Each number is 128 + 32 x the weight over its row's rms, rounded and kept within 0 to 255. Layers, rows and columns count from 0. Numbers have three digits each. The size before them is the row's rms in percent of the matrix's.

# layer 9 MLP down (transposed), 512x128, rms 0.142, rows 369-423, columns 0-127
114:130140150138163145174115111081106158121101181184137116142102139120175094111093155140161143118116146156156083152154175125179144108160103133165125142076215153125084106105124089140152096163123119191081146131140173112143115154111145126103089098209079096057098115138137120105128075145132113154127168157150173073134145096158030122103142191141081074124141127103115155093150093111161144092183
097:148129170116111046181131133165149132114128163147142116090119082082071127107135076123162124087188178211103155062068161154153121073082145119078125073168119105105120112147132174143124148162139143103120162123157140145122163113144090100092132115168156143116176079186147129139161103110107134119129092134105143116107080084140167155110184091119116159154103125170155168079105095064078169149131
092:144096165108108066030107158151113096086120152111173142110137117153062114114052128130105094111162136113067111133114105156170153173192109170140103173112136095095182126111125117160112169138089149103126148108106138170104156092145213121092151044172098155124112123183129150127157113128137142111155143101092144134102150128079087085185123141081103142187154129119161110122118105099196154129135
096:131083136119196181135171174169125108114103087149138159073093173139115125143093122161153119207146113099124140172160153131119234131117174119116144170120073130109163136161118149147116098100154146093126152136119132226140126112123099120102140112123118126151127073143161086117159114174097124130157144060111053139157115078108119183125187149141095213127140128141103104089183142147093136115108
097:103119164094159114161156158055126047132103176086144131108111137141167145082128139107126070129097125153116171120068114162123059128119090132156095164120161081186151138137109149127137155141144108173132100090157175157177128063056146156179090135079140160099118214130199107136078151133177117099121116127129140087073166133166132141109138189121136138144116088149120143138122119122175084100098
098:118079059166133123100115146127148080105106133127128099139102116103099100111105090136152146127189076113184062167150126105152104094146074152124187105120079101107156138101134070092128125081146157094116082052204134121119151144119181155118132098153139157130138142133110131127117156138119173103115091146160133108215090086142145117185150142093210106117133088176186073104114094169114141096156
090:085174095070046155177131150122138145132172161148144159104166167151188127144113126096124196108102131067078123116153138141186044107084146170101093079101101154106112085090096151121105136149107101121110142094172147103122201113112149124079078121107095130150137129107144086162174163097152114122183110133093146125217151123124155101111163108146104068141120158135092101142143095121088162139151
104:120084093117128189102144146138145141166122155117157091144103081108147148122166092136113147133116138065094146140113154169163177125134109125169161163137177078122138068122144133097117105087086144085129140097065113139180118136132185131117180077099116153153149185165195143112084126135141102144169081103068122114193150092125143106127186139099117097192171106110079156061123058104113098126186
103:089143160092135093097142089088113146111076126153044063152090110121047142109123172141099117125108097135124153036154102112151150138137084090123172127122093101130101144157129152157100077127108071131106116186103147149128124156153130093162068123126081146094140085090139153097132165109120126131149096130164132105109123115222146103191025171131141119138135097158096158139102086146136116090144
098:168181211135110117096179089109147183123075093088124149099105156079130154128189163122137089190137156123146092127104100133069134121169172099147134169165178128092154141130111082166153188172154183140122076138145135054133117150143119137070116168150156131083059122121122118086167135120106145134091108112112139210104114077154132133082097160112137111172118134117136097121172107140103084089139
100:137146095108105154141118106176130139216169106112071100118130138163096090091086128098076155136085120144120163110102135103090150138124164070144128100085115124128108196184155121167122179089131141132121144168075136107107133121082151110132157093185134086150152149151200113067117133102135108146146098160066114091162169108202118131120072123121075095108149106115109156089127136159079105209180
101:169097078144103143114195197151141161121129175166153114142145086129135108138148128083098172098133153129111088150115143129147174102072112141093194161123144159151149167142108166131081116195155123112152144143174128114088082158115167154146148135098142130160074149091062092180091155151153098088124087125110145142214124156169118170103130165158167089085158084135148124116124127118099128101231
098:177100148147096186141137151122117089149122107114124079084175110074112073065121062088147159154104104200133180171082172155104150142164125125127129140100150101126088114165141116199122063170138146096105091149217101138081117099161124122125115139120159119106164161156128139120168135148115126108141142121158130117148063120136223192222133129075123162129137109126143127160139134127131112112151
093:132174120178107101163151106150155118144160150169132101138127143173096143142087170185120066133131135166120136054084123082165175112168129137158142067106137097098109077117146084107090133095110162142132111122173122135092100089168171081136122162146111152069115108100067060191201099119139156122144088108109061114161122143138067123106172099089093104120145162126097101084118160130186102097122
094:142097165083169122162108139163160168157094152117077122160124169088119136107181132119093143151111146108065116168174163090117134162111122124061141142130215069149197139142153120128124150127153119132161113114149161118125090101080074159093092166140145169150160177145171133095155211153078199106114085111108094138069096146112153168098163120112146150118144176173101149131107126111077158149088
102:094115119171139174135143140171090180155151216142194146103217123129150097096130112140102104117082089138120140085152138145119144124127084184119140103151124099119140114104144100120150105125114143068159148122103157075097122104184101110117121156113171162127131115128181090116125145190137181105114087116075115170116146061142102159113137106093133182074192082165126192095156088202106126114128
111:126095153102055078137117147149167098103133086153148131138195127126094169088086177156093148086135159173151149107148177206139148161146086119142184119101181133138109124181171113172130060150082172114080129102102111121121133094128101130119099117149139127152116107142128119183106058146103130119102110153097173095162156097069130138087094124121109093098104106099081123128120107166134139233179
105:128145168089121094121172114131151094127162105147177107180133090099145135163126146117175180145083123089126106072083133097124141140170167150092169072105158104086114154101098118099176135184068107122114109152135133113165124197119155124153179126166114147056105175158139130111080100106136112107110171142169128149153112163139084070146156124194093064118149195181133087107127177172089100162120
103:148086111156104158117165140077144152105148142193136114173152173111111164144115174204087110124126090106123114094159101070144102143141156143158144208185129077116157108100062102149156147138201156149186143124182111147202089066118095120121138145114116154096139197122151091098160131142121155098126099080126166131130067151114085130080112128126151099118126087117151124097099078104092136184149
093:105133149157113176084128109139109113162130202142105168124202079134070142142109156075138124147136094077099142172154066128137134163121120181135110112143158107126183064160187125108098091118247124090131123148129148140121160065149107146110126120111122155113115089142175110090111093126126122154100107154095158184096126109114089107135180085154110097065174122112195174115085105160128145120124
098:099169127162078098099123176066144192071075139145110133170130080140172181086067105082148131112106178113115123139111120113134084141158147154077124098104138160152109117129149098138116145092158128152152068134115082060070108112135123109158149123089115056075093140124117115117153178117184104091137149147151125101145145144104097109143165112123157113095116182151032116146171188073102141105134
098:129096130131111113159090113093062092132126159120101114102119143116157136153101088161139116115130156176141143183091137141127121159136085092185144127124126126182184130179162145108088157126133065090096087187104154161132153145181095085133093117083078114113131087060104114093191115090160137091108141170160084138096099162123076083134164170117123113080107124146100198090173111039151092126106
090:098032087159116148137126141144123117121129166109091130179089099146167111079115130187115129191110123060203137130179126104207115131112137101096112151102099085153138092115109173141091142143100124110125105164131160097221097189103097116136135181129117150156098137128106116153128123154115093096130147150125124108104115070104147149113085134108191166102175161133144140110079209162138175168138
089:109161112089143178172150130098132119062131109140129136171160118086151082129146144138115120157146166148059072087199159111124121167189110159206120097122095107154138129089126080081159110154115093140187122110104100107078156109185107120178123128195087068101105148094089209069073124128128149140088157129094171099091135112097157098147124127149126140159093104125124144135170148130120118149185
096:077124158100153123043088134110152144176149093129084153153151137124114166170097141166129143142095150104129149104079130014121151126200119120089127129068113137104132163093143113158128061163113135168114156137143137123090114165097157163115149140101169095194143144097087193136098116060109105084164122198117133133129131140112132214157139092112137135127090067144119147160150163167154113128145
116:160140118100144135180124152084127147137171098132191139118152149153152174138134165147136036123103143097161178121109085113058176088182159121123113127079069152133166114122083143093133081131079135084131112133169113110088102113171127176164115093145139112175115097117094155112110143098098167115109129103182162134153130136144181100152191103094075118141110131138129185068174154138066181125192
099:074133142120122069140082147119099101106141135116103126158109120157131174162125095157093161133152129097116193135140092100147149127163178156090087099148150133190091121191110111112133232123078158141111169185153103168128100189094117127128151120186143110142131204087134133185105121138194092128156123151104135130159114173162146120144091110137159070110100095181074083098126125166148082091157
110:183156120100095127145135171124136132142137120105132151151067137087147125084105128065120080087124163100126148182078080107120121118102121140166157148131096157150110129111155082138117194092095057162143131108074140080061113140126149145108141160095183123103060109144133100072128098082121100125092181194100098116094160120112147149140092149126071101127121134092196070172154161168158075083155
104:222091093138148081150100163063112130099124116136097101165139128153102132170132146061144095159116115097151168170111125112162151115093151143145112196099089156146082116096093056157138111152140122131113214144187149153119126117137136098140065152086140144079162113121117192166110087111102169116104095125146116132153163160118078077111094121063147152117089128170157122147164154157191119080133
093:123096136078163126111090134090153158117129139107117130138149135190129159119138124130141109143105159111120150124151108171196132149078133120187121095127080097160133082158115133063102071211054138161094165155107107162147163104189111075158120136121071168161126093160095174137174113135154146104069110074151152106055121145104185180160147141136157147138084096127141113142058119154096182107132
105:109175119122141112161136125067151184129101056139044156124081158076085103096121137114130113181145117122125122116139178143152185108148068150146091087126123107127134106131215142136122088165141105096129087096114141166138102173158176105107099129149078113112113097167121111134133086146177091175112106156171127127120123076124112088093102128168173063119133071095157076128122147160087062132070
104:166177159132098123153101178090203104148164083109164126115082156098070128142143118138163141113072112097111131131134151122139154139141203115081091118099137070196129199133126129142091148122112130168144099100175135130147122077078138089169116169109184112155085149128148074109165138092109157085108129076155151090143105074154104136147136123120122150140146135147164104120215124132184118162040
098:082157105159143106174112116126169101189136138093140117136169153171102084094115127117139110137145127140126205090143122161144136131163153118164127166155101140158070142124142183113122135133104139122128161190159091174113136178090037096153142092119093105108110076036136081132140104098129168182141104133081109151094169089147198197171146137155097163097112114130142113124130184191096129166146
096:123107155138156119150099071105108140152120145116128122080095158112088127068127060125134141065156103108135155154165151055125154158107122113117152038151161159108111160136092076089139134131164125113128131163108072098144113135100133143122149092100161143069129097153054086116170103145105133184123083172180209090142182111085105152126145134100122112090114113142147154078191127139124059090174
089:163148113139131155059115095116079137138087092158149169153146083163162125095104082118143119089129163147112112097159106138106113121172193117133151107206136102051162134115173108059112094137129095163143154159167077181135180126158153094143156142115132094110140064092097139133135086116140130098132171113098151080105109203106118124075137169112157101095108151155141124120133097015144109132097
107:119143108121148106138124137158060124113154115104168101152106183147098210134089155093109089131088120117125194121175163078134119091145089109136120107095155084173100116140099166145164070131138099111131176130057165098161139139105129127161074104141183099115143169101109169094139164184086119143125139092154217129103156072079107131132082131114132122177108179150117137110125199143086142163185
094:161139205078132196120121091096195139124100141115124133105197136121154091057117119147053141148142099113147205144104195123146094164105135141108116131127094138180147152119130089148106171162215147135102147126156103153153079102157156146126179096109146154088146152165111153090122143099166114118190100147130068095109109147116120141111153187104203145094109112140112122096150135119088094150177
102:115181152126141071141140148133054121090110121192098164110101141162114156165149099175043114196129103139165132139149150121097160176149132053120090109122099135165148093089105147100153107125165097140120074122135135167095123093141160112105189126091155118119140094105164154161122102085173100161118128143068107139136078096143087120158161135150160158156061204078114114127152111069102116112182
103:124156121102154169135105113109161102120125146100129071137178101130175166128111146148113109086126128161096122166111083137107154114114097129146038127127188086108102071140102116114108172069113103135125198173068109073134123083095150102132129082139102118126095103100130117105105169155139123100157195144187107161139154161104099124070220118097164129154136176166155133152068125089187107109068
107:119168131151102111135114138144149130164135106112134130126116126077107089165118178106127089158109125155135113108136073103075156137147120102114080199123129130132133066120136138135139159186154099117130088113127071131172093121148124103126102205105151070113120112159128119124176057116129097163141168125150129184111129105107086113091043152175157148087031086073096171108153126131171127225162
099:093159134137107129150191172145110119134117123150134116120141151131143168145145077080128077141179137087127075138123229083083142120128078135117157154106156098150180085191140120112094128153158182100134101043118131168177112130140144143142078111104131171115180129146180178172097170153203103130083169122134173119063152119144091115109133141074055103123112115120160117173109131116155142123140
093:127078191077093071103125132117099135102106125093082074135133143143074092083130198127125077090057149150147162098109125121142126128116065121112198174101108159137126158136162110151129171140143130200129164112126106238108124113074085108111079133143092104110150110147143110116146134127181158115140101135131197157136154111099160090150164131167140131101094069072118113107121124175148179131122
103:157155131140143109128110128129097203137158155152110190167092125096147183079129100115173087107100138106131121102109080118217158121110162112120149148113193106086125202133097137121080141120071216127167086118113136066143183068121108115098119147106139129105181116135132142176142119126090182138129112133134141130102103147076099184092192154088126137134110105181086170104122179132143146120173
098:061162091091183064165149112122116086066117119164155069091175121121106061129177121153113116095115168104157127157146183146110164145165083114111071101061135205129114148166145173099165136192156185136156133206151127131160120159128152157084112128128107155115133114124162116157124143117126126123130087143110150103091159101073076148119164129147129087131100082095167108168176102134113171149141
092:152088139121122074144174041119129130077081079145132166110139155134129157072116163119139158113138110091093118113113082087103094158089173152124107158098145184119147102122086072122121104143140145152182141137164140130193097126100149120110044095142176122141122145162115149164120101115111187117123152185093110108204187145174122192180117165125157084056103158145128148152114134106157086139153
105:132146117080151125165156062097110137064107154122104131103160112151062140119102192144142082098054103150148107104104174149083118163123080109119125160110134112151198100073155104108127145154121163166088088129137137157148109101130125066137117149162129137108109076148119102177131144156189107113145088111139113097124137115150128094115172130061154100120098111153180196171202144118063077067139
099:131139169100070109133103106157112131149122144107077155122069118154068073131103122126072096108174104145138119156091155099112087122060122071122145127136111111113091142094121187108083193098136128151101058145201121156101101154130103110047102119163128107110115155139096144133175133196102114122166106147150109085147064164108102119158067068082132106115127152116140137104218143129145135126169
097:097149101175144108112204098150110154102119144058102133168174170100119182144087130167111122124122140112110112065113154071143157161128115180099096139115136135145149118135213140105094107091171175154098156050106150097130113103163127159160133064069114156076119122120113106090110124171138095075179174176095088154123146152072154077136137081116102101143119141108116076117157135098167098161102
094:176142123131105103084105116145161117160124141204145094116158090156070131150117160115111059151078164155173138133058087115130089119133144141155113118140101118120163115111096132111085106074078089100174092042119161152077121168113128146102066136156186111095116148126146130103165165143172113141121170153167143176151113105116080093137169077174114077184085129133118088156077100139107167177121
105:172111106090103150116152145154140175191167195089085116126145133117112161096118102173058180092192165135114141191137140033135118100069090175127151133095174162145090166148128116106108168145067108173126140141158179160156158170150144102107144077202146206119111148113118120104180112114169134115126137120097107114054137155122068145115122131117158141105147115172130149133112117115127123112129
092:037118087148156087155124124105150115163157153188142116137124091129099146147179097067141098104182141107097139196125210134105161206106089164140115147146131149143104140159147112156162093165164123151170127153124129140101158115139133126172137188129157087208127148152124132120121109126184116178153115156106154137155173066169064096176159151161180153176122101148124080146133120108108148174128
097:144069136128062128105127145096115123119172095158195137128101130115185113112128122186098123074156123164181063088148143154067152130173154140063175098152107083104087130123115119186103158152086142108136183097090126182109152094142141157140178099124187124171070136144147080161134123165185121133137141116068142114121176177132146131144141151105144114100166136064152105130103110172063128143090
093:091150116175132186158106110081155107119114204115102132148153127135139143149100130155104079151073106109141111132149144115130144130073134130079052109129144105188113128113088160179159070140152207136149107099128115168145118087109129159065129099098133191134105184159151127137149159093119149090070101070123177111078140124128174142128119107110160155091148133081145119099147049213119108126177
095:114102137161126100160150118143156084118137115105122131153097148154084087103108147125130127117175111159099138135170141072164023115065094145126127127082146165132147072135108132158186037132074111123145178184114121153141073123162124149144091073127195135137128094147105083162116100081090163131155162150104066146107082136159065134108103102142135099142143101167096129162109149113166187117065
099:140158136129133135165127145085186137127125075081156117137106096153140138080099131108158164105190062122125145184123121139137117120115126117074086189118160121133130156094133044153094192153153083123141172098177116066117163205174138107150139109105128139079143112114133041102112123084160119132138136140129164124168101108129096161145128139108104093157125210189129146059103109111085068138143
# layer 9 MLP up, 512x128, rms 0.184, rows 370-423, columns 0-127
101:124099179165185083085094109141053136122158147155135106131107119098111113119112151147124145145102146130106003175175152149114114111073142126106121185132115128137182102187133136120138199161125062133119142203157107099155084179092136128165132140144114149191120138107096121117114197145157138117126127126098142150104130118155092116147078137207139114178086115097144130185176118152169113114120
092:122113170129111087144142153065112137169129108091139142168095095194141122150125085123134145168113083118141169163165105105148081085093194083173121094137105107143110191156077145171163169135219096103131145136073152103139122112108154106105142107190069059191183082124112158177122114127133130146107136124162136086128175115161136180101112166092141171107091085160139124134130173118124095143089
094:122131138095109139141064143097127179132077174078158118142153106112124125063163139194164092085150115164133086105151044209098074101151136107113135089075119106097079121121166123109140157164105146142141095168129130146162194117151105151126151168124143124087062107098110166139110163122111119054105111127135195140106077193101118111106143163111107121193086159109127112128178168094139105125136
100:139092168133101144111106119140130151135153108184118122168161128120098113196082165180091147058065102101188131178204091131142111119115161095110138107087103146077081171121107101126151072113167143101116135157144173128108086138176147147092122115177150123130144099089054149110132165152055167166129124132160092155104124115112118085147094091159131090098118087077137081071092142081099127110091
099:141113172176131157122168095166048167189151142104103214116140112110110113096188142115166091144135138106140151095133126147127107159122184144152124160099183185094117159124158178121170164145149120097085145189123158065210095116115120116112170126088157145118117082115093130126138133150134093116160201152096104129098101086127098101153085130194095093162159179111116154139139080085147159112129
092:132109160162182101063196190080170135118110078066089113135073105116122118093156130139123114097150105149168120139119102125055187076082127077131141155129170126168171156139135147134092120139151147168154110143106133165101102075103103056140141129165152127104128104108101164100080135107125117169070187139146158172149092099112118132102092157107141190092131137108182125071107153085161073131113
105:116105106179089132112068123107090145104115111151099106127179151147100140154148134128125144133131098148090147138092084116065150147165153125129104134100111104167156188146123149083086128163149147143109134130213157119156109182189184140154057255134141151152094110111106108137144164071153118113156151105161111191087156125107132136130123103126144077127159123205130095170172150177132120116179
105:132143105119133110141087112179115122119195180156123111127144109126123159153097114113157117148132192130126085098117072138173158143144114188152064151086148200128139155056160129100148183118153183102119101096132085138140162144147153196117110136083148138108129165162141116189116093121113133168137105127075134179151151136083089151125197113145068131120091197115102070091158174099074127118076
097:092087056124091174123123145147086101116121142133097072075146109177122159145140099199111167100153138128127118110107124149167098133099091170129146106096072103144108095137158140115082134065104121116146155138123093112131151133113140115155088068159149119175151135155118136196133143164107086087182098138160107086111125216090092072169197108164059108062106093120136151139094163132128098172149
095:090150097102125109110103083101115134094092169188146147130165153171123115083171139138107101137090159097129084118202118205129098099154093158184113075094110121121135118114129133090124053127104058105148093103133107121134080196163092182184139119141135110117133158118151155130074121143086084122099133128154122121112100148040092123118118134142064131130151127193098131132059182133175108086143
099:141081137127110156068127146148083217137142136092098113191170148124112119092123128126153116169100173140121121166208116129167089087135068207115158161087103143099143137126174139093115130133162123070144045096158157135111127113073147156148119206132138104177124118193136156094125122180133159074109164136138109152143092152139093141061153124095109115169153170114111132143129101125157114162080
099:111136110119138147125085109194125160197140169076130083164174150162098111175145140152159109173146113122184145151150149102192113104104156114097126132078108090171127108088097128133094117142159145135112149137126183084147185127080141195161085184126145108086129106065121132083114080133167190109170142129081154132151111107118087125107144161116074082077128109165081087130113149129122071097198
093:113111117113111123126094132118125203140186070117163156155164101157120131066076129101126127120132091134183106198182087152093122196087157121089101196101120137134159143149164157180162100118109130176112145109075204108174160113132130160110168100123120066204104123147138158136089155124125090123156142151141098117126112102169170189165108121088162150089104159170176127149123114109177144116093
094:115177142143098138122147122124160090072085092097099123117150132169130120141115182130106109170098075067150124108177078116164145080116166124133105156098079081079163115116198252153128178105131163137128116100115146138169079122106127091110095121136187068145173159115138134107139102106143136166147170098125171158098086140128133062135087109101157084104120170124123159098187111123177111122144
106:181130157137143169112109107127090126106120060094094107128080120155133076154129141162145134184047156094168164127175089182115155082134117047147178182112145154184139143109139189119145170141199070163100148137165118172151136097158118136061110115195149116110095111120105087162169183111157084131130118094158130095061142140139081141115131124082134114111091111125096129122145148147125096123153
105:113121110156138120170126094124086130088093127123151116074132076172130083126145097128165119109171125103127120115104093114100135094078158166141090129158071160136127167163061159099132159106200097119143100103195161114100153151151135114144124150166126202097085100158145120149072120107154133129170117116134097194023129198177149128171204116143167141168142088147124143111135192148121132116094
096:173095123201074111141132139109071131175193124161095122136131167169133112118119121130156135131098103161137182134154163220119127148168144138188103102107134190131114137147141187088114180081177178086158098120125157135148099094139103133100103080148075131145054098093193071116181136103149170098170095133155139156144127081162093111103127117118122171153137113105133125128184118149138166182140
097:087149107129160096131126146172115127181155119123159165044120118118150142152127157112103166109097101122171107113121109127151172116140167083128122111134105163145121119129071147153150133091098141200161154191162161098152141139094120198167107080150181061140091177116158168079124148113106136129137147146156091182145208117155126141105203125108121152138079119069059138094083168192124129161142
099:155097147116153076212149129107145135123109085069137026164063144088149117116134123149086143066092102146134119101106187187171152124124102092148106124134095118118154199118087120114158131136084125124134137111124112121112068132096118139122136171141127127139106128092072121174144182136080164131168115092156106086142114123130191118081092167188076130166085170126158083123168151069161130144126
102:107137148154125135089140070089106150116048155188131135178142090124125105173146132136150108085072114169119148100148114132101120076158141117162104135094094154107139161095139091170173144174087157079150120148143140096102177130130125162172109103149124110135143255116073064174084102129127077138142164099087144143069156161137157159131116153092128203145144141136078146090098136145132120124129
103:122169184125132132152184147185181151153122106114164065128101140112101189182193160109117091076177145169163184124158186122097157154089133117120110107156164091139098103103139134195102139087083120113053139148126105113132163098104137115153091138106161149133151102143081130152129092207097133100169115077136116152132100151070173136169161140139055131116136121160095148137125146160084148160172
096:141168158122111110091127142129120165170131089113149115087180153131142193174121155066124164121115135159098118106095128150083143131091115114147107114144156189092115134123131082178152173101150156181141177088120093119019121061168119140130139077106116122080113121134202213131106169126133131087154125145104120157151146209146122090089107094128072102119091136128115086135158097113126101074164
096:107111146113114108131093102172091097139147160138153122055093193124052113122135145149171114169111104121150173142178128167140120112088181126083141121121142155158123089158095095136149169125157098065058088139130173157195117112125146161054098127121113104104115126088102138131120135169082140165086147130161187164150136115188118143092131157085129118151189118145122053111069115115119133210100
097:102101113149202134158077129110112122101132143119175119110076106116183162167163143155120090119148182207099119144086148121089139048120160094129100150121109157099128068180159170092090121104114145157069136145067120135097124104107132097156138132107148144103122081117121151052156143159101140175149173102120111132171063156152162102075095138124145084102160163094139139098118141104159166055076
111:090062162140064117154133102140074075131154100119135114132074082181109128096188161173174143182092157113140160140149126118152112132134120162115157135120103139155145095072116071083157101142133109085128192111151141168168132120171169166178100176080100124159095146121137111176098183156135095151102171123084126127103182122159145133145097199137144104104108139160105124188112144143180113180066
099:144054135115128107122118083126192121125127156158129132170129041107182171144155138066071080087097117144125163101126088171095101096090146103192157118129163117097086093142154111106165133103088112095130143119100130119173077086149162179106118135100155129137136118097096129144113147170152106121099135062104115146158123155140068083067050078187150108094172104099121096159124084136156146098140
103:130124169169152123127127136162108134142210143143083104192146143173202113162090107099149108161127134095158112121072157158102119124167156175141118162091134166145152085117136169124075152106143087074145138221137127152168161103127104132074150149159097151144137096138113154160082126041115114137127140077158159137184122097164117188116139092121107063143119164159154153073130139127170181150169
104:109179181148115183109197073120166119127118180148153125153083133160148184093114137215094131085114157144142150110186118162128093138135129111121149038101136115070130149168171149090175142132150131107156083113131119095137113088090081162113139098155118065141096162107117155107113162166147087085130199134110105093055139089122158133149115085160080065118131157086136130118115116146103126132093
100:125102109173155157191168234139098094144134068135141087138157133136123089124107127112130223159125127138079120105089137146085071111159114142116151152118125113116117155152143126160138122112144126056081098114043095086119079120131168097151155154114132095123091139122090112122121142069165164159197150153129164118192140112102133093145168131066129115101196115144134181104156128138098175141104
103:119118144101079161134077117156076173096082106161122090095116090189113173166128122118102158123207124211160099152168121165090104117096121142085177152119112151089119086106082098120116143070126120156118191136157178111143077093120150163139170140131165169168115199139148204169150156145094145097126120095094121114105090141114116111151163122146149075104052164113105135131100095103160098118131
105:183186143114135119087093100131131140135096191086157111123130104149146114126167110134132109173159050131155109062149104155179122089157095153142129151101095161143158162127066115107149185112129147118093157090116141095145098171117146125139081161161124161158141080169106153153136066056095106115153077137087097149181133080150200117101125128109107142124077105123168177165050158106104163084104
098:135138190156169117143066202133141108079172092154119141145134068130090099080123184128086143071118109160136103134132151141161165131182151122126092160131146185136174191121201128090089186170159169108119087078138169119149125141068122094092096130175149133177146126159129130104102189153111143120149149177137127170148165122128148119146172109075080131129118116098141133173173184148105158089121
097:158101093110129152188138153172105140070178161182106127146109058142139084170142130110143104118056135138127082096124118152144102092113171078147158168107133100107088152168138141164127054112104095166171155123133186115162137111145042085197130126160116121178117167146119118087139091091169136130096173105110087126051066115128094116156095116081118116094151101162102094145129144127090154133098
105:150108121111087120130138116111139113148135093102070116111131075107193116158159135148124117168119131188115111127125132156174159141168161106114076147121112069191171162152077128123164147068120186147169155101138166102103086131091147089178109183109098062060115117151044114133121198174179102186158134083185152152100114142152146120134094058135132140119101174116132131154095161138114150123140
104:212104150143190141143183232169126153163162124115129146087107100139096159105140112108091094147150161127098125130139167131078132100145159077170130122128132119107137144098108161114151143155109170110097084134121116175124113077119108174106099133105063131153144113114159087175086093154183151148166110189145128103107131133071191080115108113174099123100121144160127111135061136174159199103072
088:104138077146126085151172136141115156125127147142145095176124135179107210138135129139129101132138160228165082105116057128145165100142179159133096175155107079154086142170175155103153155154038102120140101154082113086133165167109124116137148154176070153121138097166116122184141123117124082096056143106129179119137120112115096172152119108186107148167113159144181141172108134100174134122132
100:114122133139088159107193128170172143188199135116142136120167157110128139126102152100120132123183134126128128159138121153165122099105071151149101155149157092116137111115141146153115102096097142134071167120104098207116102069142166182131074148156085060187099110061141139112163151099080114088125128182171148155095182128083106109122089156144122080105226135127135134148057129159122144151096
105:146155152146114116111142106109094132153116135190143133129081124171087149142156148131160111186119051098138082106162140130153083171127192093130155184111078121113105144074148099183131144157108129116150068087194164190095129142160123137151152137130110105138079140101089104129110109142118118137103089098067147174080099118150136077138098150197064124139096121078142158165159178107066179112180
101:141153116095142122132087174179039178096139155130138103080100133174126077159203149157116132175153103138207139160174164165125126111124162126186165127144128160148075122118087132135118185105071134118116133141120114162133144207064152162140078098201096168168116098105142171143106136128150147131119121136138147086127149136176195098142166073130113141157147119122089109154148125136116077082151
104:127042138126130068189134147115078111153111166139133191108171089187191122075114113115112098097122141122204112157178182093183098119160128059133104163111111137103090146115142123090177146120115128140073132079147125116167153095107125073131129137168140141143105093107114116133114148119171134132100141100129168156073210121106081135147157121173073133138116200128129133085104117117143162068142
092:057077148158120151123123073115049087132110128150108120130137073165120092120105153118196070147141105130147087121117114140143047112127088144106090139105143132133132135162078126122164097132158162153093171179066144099150154150108151090178114074126082118109118093161094087105120113115123106159106090126124105115128105127149113196212097129156124116093157171131124119105138203044123070103105
103:178104134166107119104134163186187104132176099112144124112193127119158108126110156102116109157111119107135126068099103135090164122162102080111109194110056177115100119123124145097112159164166058150102089188154119134085085117135180134107112107120099095126122110172182150114158080123158103139159133097163097147111168077079174072109193136111130071107171146092209084108131134135132148158104
097:147121103134106154127100182100107159157111178134090158184060172187101154158100129143172157120127068135117141122126144158169092128079177138133148102108097118111183136135138099190191120057103126104158097076138139144105063107163095122187178130123092170161104114126142080132124094161068150108095169145136121150138103138162125132131085137062133178144102161163094141087142140101154120039112
096:143164118185137142091098222154190149170120158124119109111124119101117118151192103144141126131073153122173102161194159133153198138122127132148174096072113113157111184098153186139114117122123148114145108114161073149162168129166108129125126108162143153125135102091115103189077120156141093113093176122163136156043111129087163060060147116121082090145134106122105067140104104092110168140144
098:168198145133068153157133143130106145119105138128123118078106119135087109141090142145122088086135164149106146102108111093140098079107095089190160102127100061167150139101137119159124131125122118125160138139162168139081106076147085097144094111206147144099131114143081062127083112097085124121128138158089115171155113215126162087091064146040066122138146153131114112189105065137166089130141
100:118146149134093098123137138189117196100127111089237146194129228138141125139097109140102119134126106134147153140178123127133066132131117088150095173135108154147137143146123153083170108157163140134085137130180155168183183158137149109146143113171162141168093104108145106147183189131153201089149124090069096151156110116100122140134103091106119143164095120129136196103154131175136112089076
095:171092080113080113162105148111082105161182161144132100088113142153166122117228158109145114153192114022138115115134118181087100112156172116160125100134128159112160167136082096104147161116112073071167078117134137191150150140145144116111104171154158145125122139134094129212179151078123153136140091083174127114123134129090124125098090169142131141176173089176161128121119138145109161119156
098:095123163093118079087170115141109202056115077103156123140156133177140135087142139122121123165176079168077165133140176123118095083117134119110090133118155161040125188065143148144163116158135143173109114170091124118145110173131133115177193113141092131155141111109116144113157139170163199135114086143175159176108084124139106126116084095165153094162074133183160149174167131155148093138102
105:092111145118070055141156125123130119140147139152143210168139146115166159185113111103068096093168136098085144118127125129097118092126061113152156127121114149172152143152140136130194113125145114092101129122071150153112185160091181145192134195192192182141147118117099136156139157117118153104063169089128155177088187111140125118148051117145128120131081096127143154151132151104102131147064
095:099109164151097175093157160124096112116131139091128116114192157164145117126075143129095153130064160147153126047159173148111100064144190100152150147109176121157155115147109151143112163072110120119084175100146111111175116126150132143116153082140114103071126112124136140161131146115095156068162135155215161145117140191160140110089108143137055135115198156067111104119153165126136187083076
099:150113093139175076132123094180129205124090171102156091079088138104071108106132116133133093151108143122127182170095011153118169054129097142149108149110115162103143201130126182098096083134111144147127137151126163137081137113112123132141100163137112123107161125151062189140075177118080144127143119117119169073114122117130119106128118083130141204150100141150082100121087167156150170156119
089:157134169048118079058169172151154102136175063157142072075117153124168145107161119108129151120104160146087099056109087129121142137163107090150141149167124131130105203096184130118138142119120040146132132154148134108126127144125133120183149130116066115133118180128127200108091124169070120150173163190134078152186074114188099116126156149154121146132112123128090148150101130100158127134132
100:125138123129128139088054104133097135089098121144139076108136118124093141121130139118093185081089124097183086095090149116125201108174181095175057157148119129115087159144156162133109130121165158078162106125154151057127170122075133152096116167133103116105073142106150183115120174132079052082142093138130137110160127116056194101147197133128109095136082122137136090100122132120138113165189
099:125069160129130077058140171130154095155091116177157085110135138098157143113123141147149082184100175165139172061099094124129130135172092147146143123106077107163128138127102116059080126114169115200068105143149181103102111153118097113122102118120113151143145092195106215172120139143142105098116133178122059175087134166147143127144156071139147114170114102161124158164081076135133162128118